Part of a small language model's weights: width 160.
Each number is 128 + 32 x the weight over its row's rms, rounded and kept within 0 to 255. Layers, rows and columns count from 0. The size above them is the row's rms in percent of the matrix's.

# layer 4 MLP up, 640x160, rms 0.238, rows 204-243, columns 0-79
size [104 113  97  96  89 114 105  95 132 115  97 100 110  94 107 100  95  98 102 102  95 106 104 101  96  97  96 103 102 102  93  98 105 107 113 100  98  97 106  99]
[[107 115 121 168  63 176 120  56 133 167  88 160 119 127  94 122 108 128 150  74 118 134 149 165 146 131 151  89 140 132 177  87 137 116 103  35 136 113 105 171  91 134 134 143 132 134 110 114 141 170 163 122 163 121 189  98 127 148 163 146 162  95 154 144 126 148 143  88 113 143 157  77  75 122 118  96 103 176 174 178]
 [164 156  81 126 137 113 116  74 172 114 141 199 147 101 151 109 141 100 105 138  96  90  89 178 110 107 144 160 131 146 123  93 100 144 111 103  66  89 142 149 103 158 152 119 172 110  94 116 136 145 172 110 168 108 136 120 159 164 143  98 121 125 125 129 103 134  80 151 194 204 161  73  77 151 143 154 162 102 147 186]
 [ 68 156 146  99 158 198 123  76 126 124 133  73 112 146 116 148 111 155 127 107 109 201 152 126 159 197 103 150  64  95 152 115 147 138 153 126 155  94 179 124 154  99  98 111 163 139 123 143  72 132 118 115 152 122 102 101 184 164 131 111 135  89  87 141 209 166 172  83  63 106 126 187  96 158  91 136  98 130 171 129]
 [123 127 117 115  97 125 147 134 142 133  99 148 100 153 121  96 116 175 134 163 127  90 113 165 137 131 107 136 123  68  84 107 133 202 147 127 107 131 106  85 159 127 126 129 103 140 135 224 102 122 116  99 190 137 143 130 125 165  82 129 119  90 129 133 143 164 155 102  55 139 150 105 116 123 116 129 148  99 128 173]
 [111 104 110 139 166 156 172 145 167 116 137  90 142 133 115 124  63 112 148 203 122  86 158 161 163 127 111 140  83  99 153 137  58 159 144 182 153 129 123 141  91  46 101  88 142 146  46 132 124 109 121 163 116 131 152 167 133 127  99 130 126 115 167 205 147  80 174 219 117  99 170 164 137 101  93 138  96 175 106 135]
 [105  93 159 186 110 171 127 135 137  30  96 138 155 100 138 106 135 125 102  75  89 124 144 158 118 132 153 123 124 121  78 144 151 191 166 146 124 162 106 120 101 146 173 142 132 139 105 153 120 186  64  98  57 144  86 146 115 117  91 127 147  68  84 124 160 105 106 148 179 114 171 101  90 134  79 130 126 173 205 134]
 [120  71 142 166  94  96 160  75 151  47 111 124 115 176 119  98 158 117 106 140 161 180  98 145 136 155 141 131 116 142 153 137 108 182 144 132 141 147 181 141 155 128 128 129 108 187 177 107 186  90  85  81 153 145 131 143 136 116  97 191 179 137 167 141  97 165 133 143 100  99  85 105  58 131 133 116 108 121 139 107]
 [151 115 148 153 139  88 163  83 148 211 132  69 135 100 127 143 186 103 112 125 202 125 129 154 102 138  82 143 121 133 174 141 103 149 148  79 114  67 149 132 178 124 155 134 165 185 120  80 132 153 148 109 105 165 118 138 175 157 147 164 128  81  93  59 137  97 134 133  78 110 129 141 178 110 116 142 160 139 159  31]
 [ 59 157 142 154 133 107 154  65  98 129  95 143 112 117 131 129 112 165  72 137 135 139  74 180 186 190 115  88 154 117 152 133 120  99 142 132 113  91 167  86 141 117 108 103 132 115 127 106 152  84 146 116 145 202 134 130 130 144 113 128 121  85  93 114 199 109 133 139  60 164 119 110 109 111  72 120 152 104 139  75]
 [ 98 130 167 144 125 177 116 118 179 154 159 106  91 116 177 156  75 133 140 189 155 114 131 106  92   6 175  76 127 129 143 132  85 138 108  45 125  88  98 100 115 116 104 198 137 151  92  84 139  93 140 156 132  96  94 139 116 137 131 103 111 170 110 106 164  90  90 121 162 141 171 111 139 149 161 128  94  89 144 181]
 [179 166  45 144 125 156 189 162 100 139  93 152 118 168 147 148 180 178  82 151 140 137  65 125  77 132 113  19 122 125 138 140 125 154 105  97 125 104 118 120 148 133  95 154 107  97 137 184 128 196  74  97 149 145  40 135 149  96 133 112  86 145 106  87 101 118 136 163 127  95 155 107  64 135 158  80 188 112 182 161]
 [103 100  80 117 128  97 141 136 138  87 148 100 152 148 116 148 176 103  43 117 131 145  85 133 117 101 116 153 128 102 172 153 177 131 131 139 193  73 139 108 128 138 178  98 127 196  74 132 141  67  91  84 198 130 107 177 114 177 113  97 175 180 107 163 104 133 116  97 114 116 115 145 106 104  85 166 137 185 159  92]
 [ 87 172  94 182 164 165  97  76 189  96 160 140  99  93 133 135 117  61  85  78 121 129  81 157  91 179 113 124  93 139 177 104 138 155 126 102 100 144 155 170 133 106 155 129 143 128 139 116 146  87  70 130  98  89 174 133  77  95 129  39 130 199 140 164 116 129  93 112 111 144 110 117 126 158 164 138 197 124 151 156]
 [ 84 134 108 127  82 111 152 179 154 143 133 104 101 111 143  82 110  90 140 127 162 129 177 118 159 141 126 134 157 165 162  97  91 172 140 127 152 108 157 109  80 102 141  86 105 137 130 162  99  91 180 185 164 120 126  67 152 173 132 121 111 138 124 152 145 176 151 147  36  86 119  76 160 122  69 119 118 151 128 126]
 [ 61  48 153 127 148 151 140 156  77  78 106 151 129 103  92 120 153 134  52  53 164 144  78  77 155 130 152 122 145 130 189 165 154 152  75 119 136 172 147 114 138 107 130  96  93  87 172 126 141 138  88 127 122 122 145 143 136 186 167 136 165 109 162 103 138 180 105 141 139 153 162 154 119 109 136 133 132 139 186 208]
 [112 141 131 108 131 145  84 146 192 128 134 127 120 136 136 123  96  92 146  81 174 128 149 120  83 148 136 242 142 140 140  71 137 121 143 151 106 154 147 162 135 133 183 136 136 132 162 112 109 166 205 109 159 138 181 114 147 139 165  86 154  79 137 156  94 173  98 144 129 149 122 151  93 136 110 162 133 127 180 140]
 [ 70 101 119  66 143 114 114 149 105 132 156 150 139  86  94 123 111 177  88 117 147 176 158 142 100 179 125 110 151 100  33  81 145 168 123 154 124 144 126 100 127 101  71 115 121 163 172 114 110 143 147 137 153 128 141 123 161 123 160  73 160 124 103 116 185 150 172  78 122 140 109 159 142 205 122 168 122 148 126 190]
 [ 97 105 122 171 161 115 153 167 120 148 110 121  76 119 101 133  99 172 190 145 155 158  53 144 145  88 138 117 126 120 100 132  76  99 146 148 180 140 150 180 105  99 112  89 124 103 135 125 158 133 145 145 101 107 142 125  82  72 177 167 114 147 135 103 202 155 175 121 107 111 143  89 118 107 120 142  95 112 165 114]
 [ 74 123  99 120  85 121 176 158 151 144  59  94 144 201 113 169 137  73 187 128 117 137 145 157 156 116 148  76  75  87 148 182 109 156 116 102 121 168 103 203  87 169 179 171 157 169 132 125 160  64 179 135 148 130 142 154  82 193 142 123 165 100 170 165 169  99 182 131 112 151 135  96 133 159 131 107 151  71 151 170]
 [134  92 179 166  82 135 124 162 146 116 103 108 105  93 110 143 138 122 125 148 106 100 115  94 103  72 118  75 102 158 142 125 131 154 120 105 210  87 133 118  79  88  79  77 130 144 125 141 162 113 154  87 128 112 178 149 161 114  94 117  76 115 118 188 104  92 149 146  52  83 134 185  77 112  86 132 161  91 185  61]
 [146 134 135 125 127  93 179 124 104 152 135 109 175  94  75 141 152 162 120 153 191 162 142 101 127  86 168 111 143  80 125 177 129 115 120  75 139  82 109  84  43 171 160 147 108 108 108 148 142 137 117 132 198 152 129  60 137 179 150 189 114  88  65 133 136 155 145 104 112 166 168 185  73 119 125 140 153 164 158 118]
 [161  97 108 121 136 199 207 125 122  85 146 152 104 130 134 105  87 113  48 113 103 131 122 139  85 130  58  40 132 182 159 160 158 118 175 123 121 102  89 152 126 133 104 153 131  86  74 139 170 127 109 184 178 169 152 123 115 155 108 104  99  94  76 142 161  88 101 116 120  96 143 112 141 104 118 176 124 202 158 134]
 [150 144 150 113 169  63 158 188  80 176  65 159  83 145 123 175 137  77 135 128  61  62 137 120  92 106 117 137 121 134  79 131 125 150 138 159 117 123  81 148 109 111 126 165  52 148 172 122 137 197 146 140 161 147 108 151 102  97  58 111 120 176 138 164 188 132 145 119 108 122 121 117 148 159 129 151  92 104 136  97]
 [ 84  87 129 147 178 119 159 134 134 150 100 114 108 121 166  93 104 130 146  81 151  91 143 132 124 144 134 139  70 110 107 115 111 141 196  88 112 114 153 143  82  87  75 153 121  83  95 219 180  90  95 145 158 144 157  93 134  93 108  98 109  91 117  96  96 155 135 133 107 120 127 112 154 117  86  98 118 159 133 127]
 [113 147  94 172 114  83  86  77 123 131 112 151 107 136 123 113 104 158 109 145 128 142 129 148 156 164 102 144  66 144 200 120 177 157  90  98 131 101 140  99 135 117 123 155 105 120 185 118 144  99  98 133  97  42 124 163 124 165 126  88 142 111  51 142 186 118 138 192 195 185 111  72 125  50  82 141  93 136 172 128]
 [122 138 170 107 130 154 127  90 112 160 148 155 147 168  59 127  83 103 103 192 113 152 134  89 129  90 119 133 153 201 186 129 136 138 133 108 135 173  93 113 158 122 129 101  76 112 135 174 132 125 223  73 185  99 149 127 155 144 133 108 135  92 119 149  64 193 124 168  62 120  75 145 110  66  66 115 147 101 133 133]
 [ 66 130 169 183 137  70 132  47 155 160 172 207 111 117 136 164 140  96 113  95 122 128 125 127  92 114 198 109 155  83 141 147 172 128 102 119 153 148 156 110  53 190 134  86 141 150 105 146 161  96 120 112 111 104 140 105 154 174  91  89 120 129 110 102 101 104 105 136 146 176 120 182 117 146 113 137 185 105 108 145]
 [123 143 133  82 107  73 106 105 125 172 134 145 144  75 142 121 161 104  93  96 116  37 139 103 127  96 167 159 107 121 165 106  91 115 112 118 157 139 102 132  87 138 105 101 100  70 105 115 178 130 136 138 141  98 135 118 111 162  95 106 108 140 104 187 131 108 107 100 141 134 144 159 107 131 130 155 213  65 122 138]
 [165 194 142 188  96  91 152  24  70 117 128 172  72 106 109 151  92  99 160 112 127  90  95 145 104 123  75  66 161  97  87 132 148 137 124 158 141 163 134 109 156 123 157 186  98 125 123  97  87 117 133 124 110 173 169 156 116 156 142 165 143 147  52 124  91 164 149 104 124 118 146 131 156 172 141 104 114 155 117 137]
 [134 135 201 154 143 131 128  91 107 105 133 142 105 116  84 156 129 137  67 146 116 104 109 125 138 111  88 131  89 101 163 105  80  99 101  98 134 108 133 137 105 164 126 119 123 126 135 121 112 130 135 148  23 143 149 125 110 189 170  63 125 133  89 132 136 127 135 133 183 144 125 127 121 120  82 117  95  88  82 106]
 [202 110 101 103  72 128 124 106 157  96 133 179 118 177 116 133 149 121  46 138 145 137 154 153 115 128 145 157 122 121 122 112  95 198 175 156 111 120 131  95 118 121 151 113  97 166 123 179 107 118 122 126 106 153  97 115 157 104 129 158 157 141  65 101 129 183 147  99 109 163 135  89  47  71  94 155 170 133 149 161]
 [157 164 139 119 147 126  89 122 121 145 100 147 157 126 147 112 173 100  31 126 139 103  82 104 162 123 134  85 108 102  94 150 126 118 120 125  55  94 212 149 150 122 111 134  78  80 134  88 117  97 138  96 125  97 128  85 152 115 131 121  87  89 145 155 158 139  92 179 105 157 146 134 139 119 122 109 111 120 132  76]
 [153 167 119 157 147  85 135 140 100 134 110  81 186 160 178 185 127 152 140 122  30  60  78 124 136 144 137 115 120 102 128 152 148  71 162 149 164 106 175 109 125 137 129 155 182 118 122 128 201 101  93  96 173 167 121 165 122 112 110 135 132 167 162 128 171 124  92 114  81 165 139  72 145 121 147 130  67 162 108 147]
 [ 72  55  94 114 123 144 105 143 109 138 166 106  99 159 125 119 127 125 106 146 129  87  93 125 132 105 167  95  43 146 156 183  62 145 166 182 171 150 111 122 143 156 157 103 130 104 123 104  96 124 154 119 159 136 133 101 136 194  81  94 125 149 132  96 121 164 145 147  95  75  78  92 142 162 108 137 132 115 157 178]
 [ 88 174 155 168 127 186 121  93 131  74 148 197 100  12 113  99 174  79  66  79 157  97  93 136 105 150  67 104 154 101  93 160  93 140 118  93 156 146 128  86 146 119 109  94  96 133 134 119 130  66 167 137 132 122  92 159 129 112  83  85 142 164 168 161 139 155 122 140 100 129 141 164 126 122 107 133 155 191 104  64]
 [120 130 107 172 151 155 133  98 118 122 143 149 137 137 163 149 123 192 117 139 104 146  99 121 145 124 137 106  89 146 215 123 142 108 159  80 181 121 136  80 101 110 109 141 130 113 129  56 147 159 165 175 169 138 132 119  95 128 124 156 127 128 173 152 163 113 171 176 144 136 115 105 100 159  97 111 108 137 135 150]
 [146 122 117 187 142 125 133 196 133 129 180  67 106 141 144 130 121 127 119 112 175 191  88 149 112 133 149 116 128 103  77 167 152 102 163 132 158  95  76 108 116 191 125  83 137 140 141 126 125 159 145  99 159 154  89 125 133 135  82 155  92 116 138  75  90 143 168  87 113  95 143 127 137  89 144 142 100 159 177 119]
 [139 152 167 128 118 121 175  93 150 105 186 135 131 150  98 121 157 129  76  98  75  87  96 122 104 111 166 135 172 121 100 100 124 147 178 124  95 103  87 134 152 140  62 157 155 150 160 155 123 215 143  86 155 116  97 135 176 166 118  52 137 182 121 108  42 137 121 140  78 127  83 145  64 145  81 111 174 124 157 163]
 [154  82  63 139 130 118 142 115 125 154 167 181  83 137 103 153 180 172 118 126 121 156 103 181 171 114 129 160 166 194 115 154 147 127 120 172 134 171  85  86 132 138 149  74  83  96 135 102  86 174  48  56 160 148 160 105 113 147  69  69  62  86 172 144 186 130 107  96 134 118 124 103 144  80  84 199 141 170 160 123]
 [119 170 181 131 152 117 130  69 224 161 191 104 105  81 102 114 127 182 133 120 134 123 142 148 139 125 139 151 126  75 120 183 194 136 132 107 144 123  96 137 147  55 144 190 105 111 142 119  85 123 167  92 159 118 160 133 154 102 125 141 153 108 113 161 132 119 106 103  74 119  91 132  98 119 143 104 132  79 132 103]]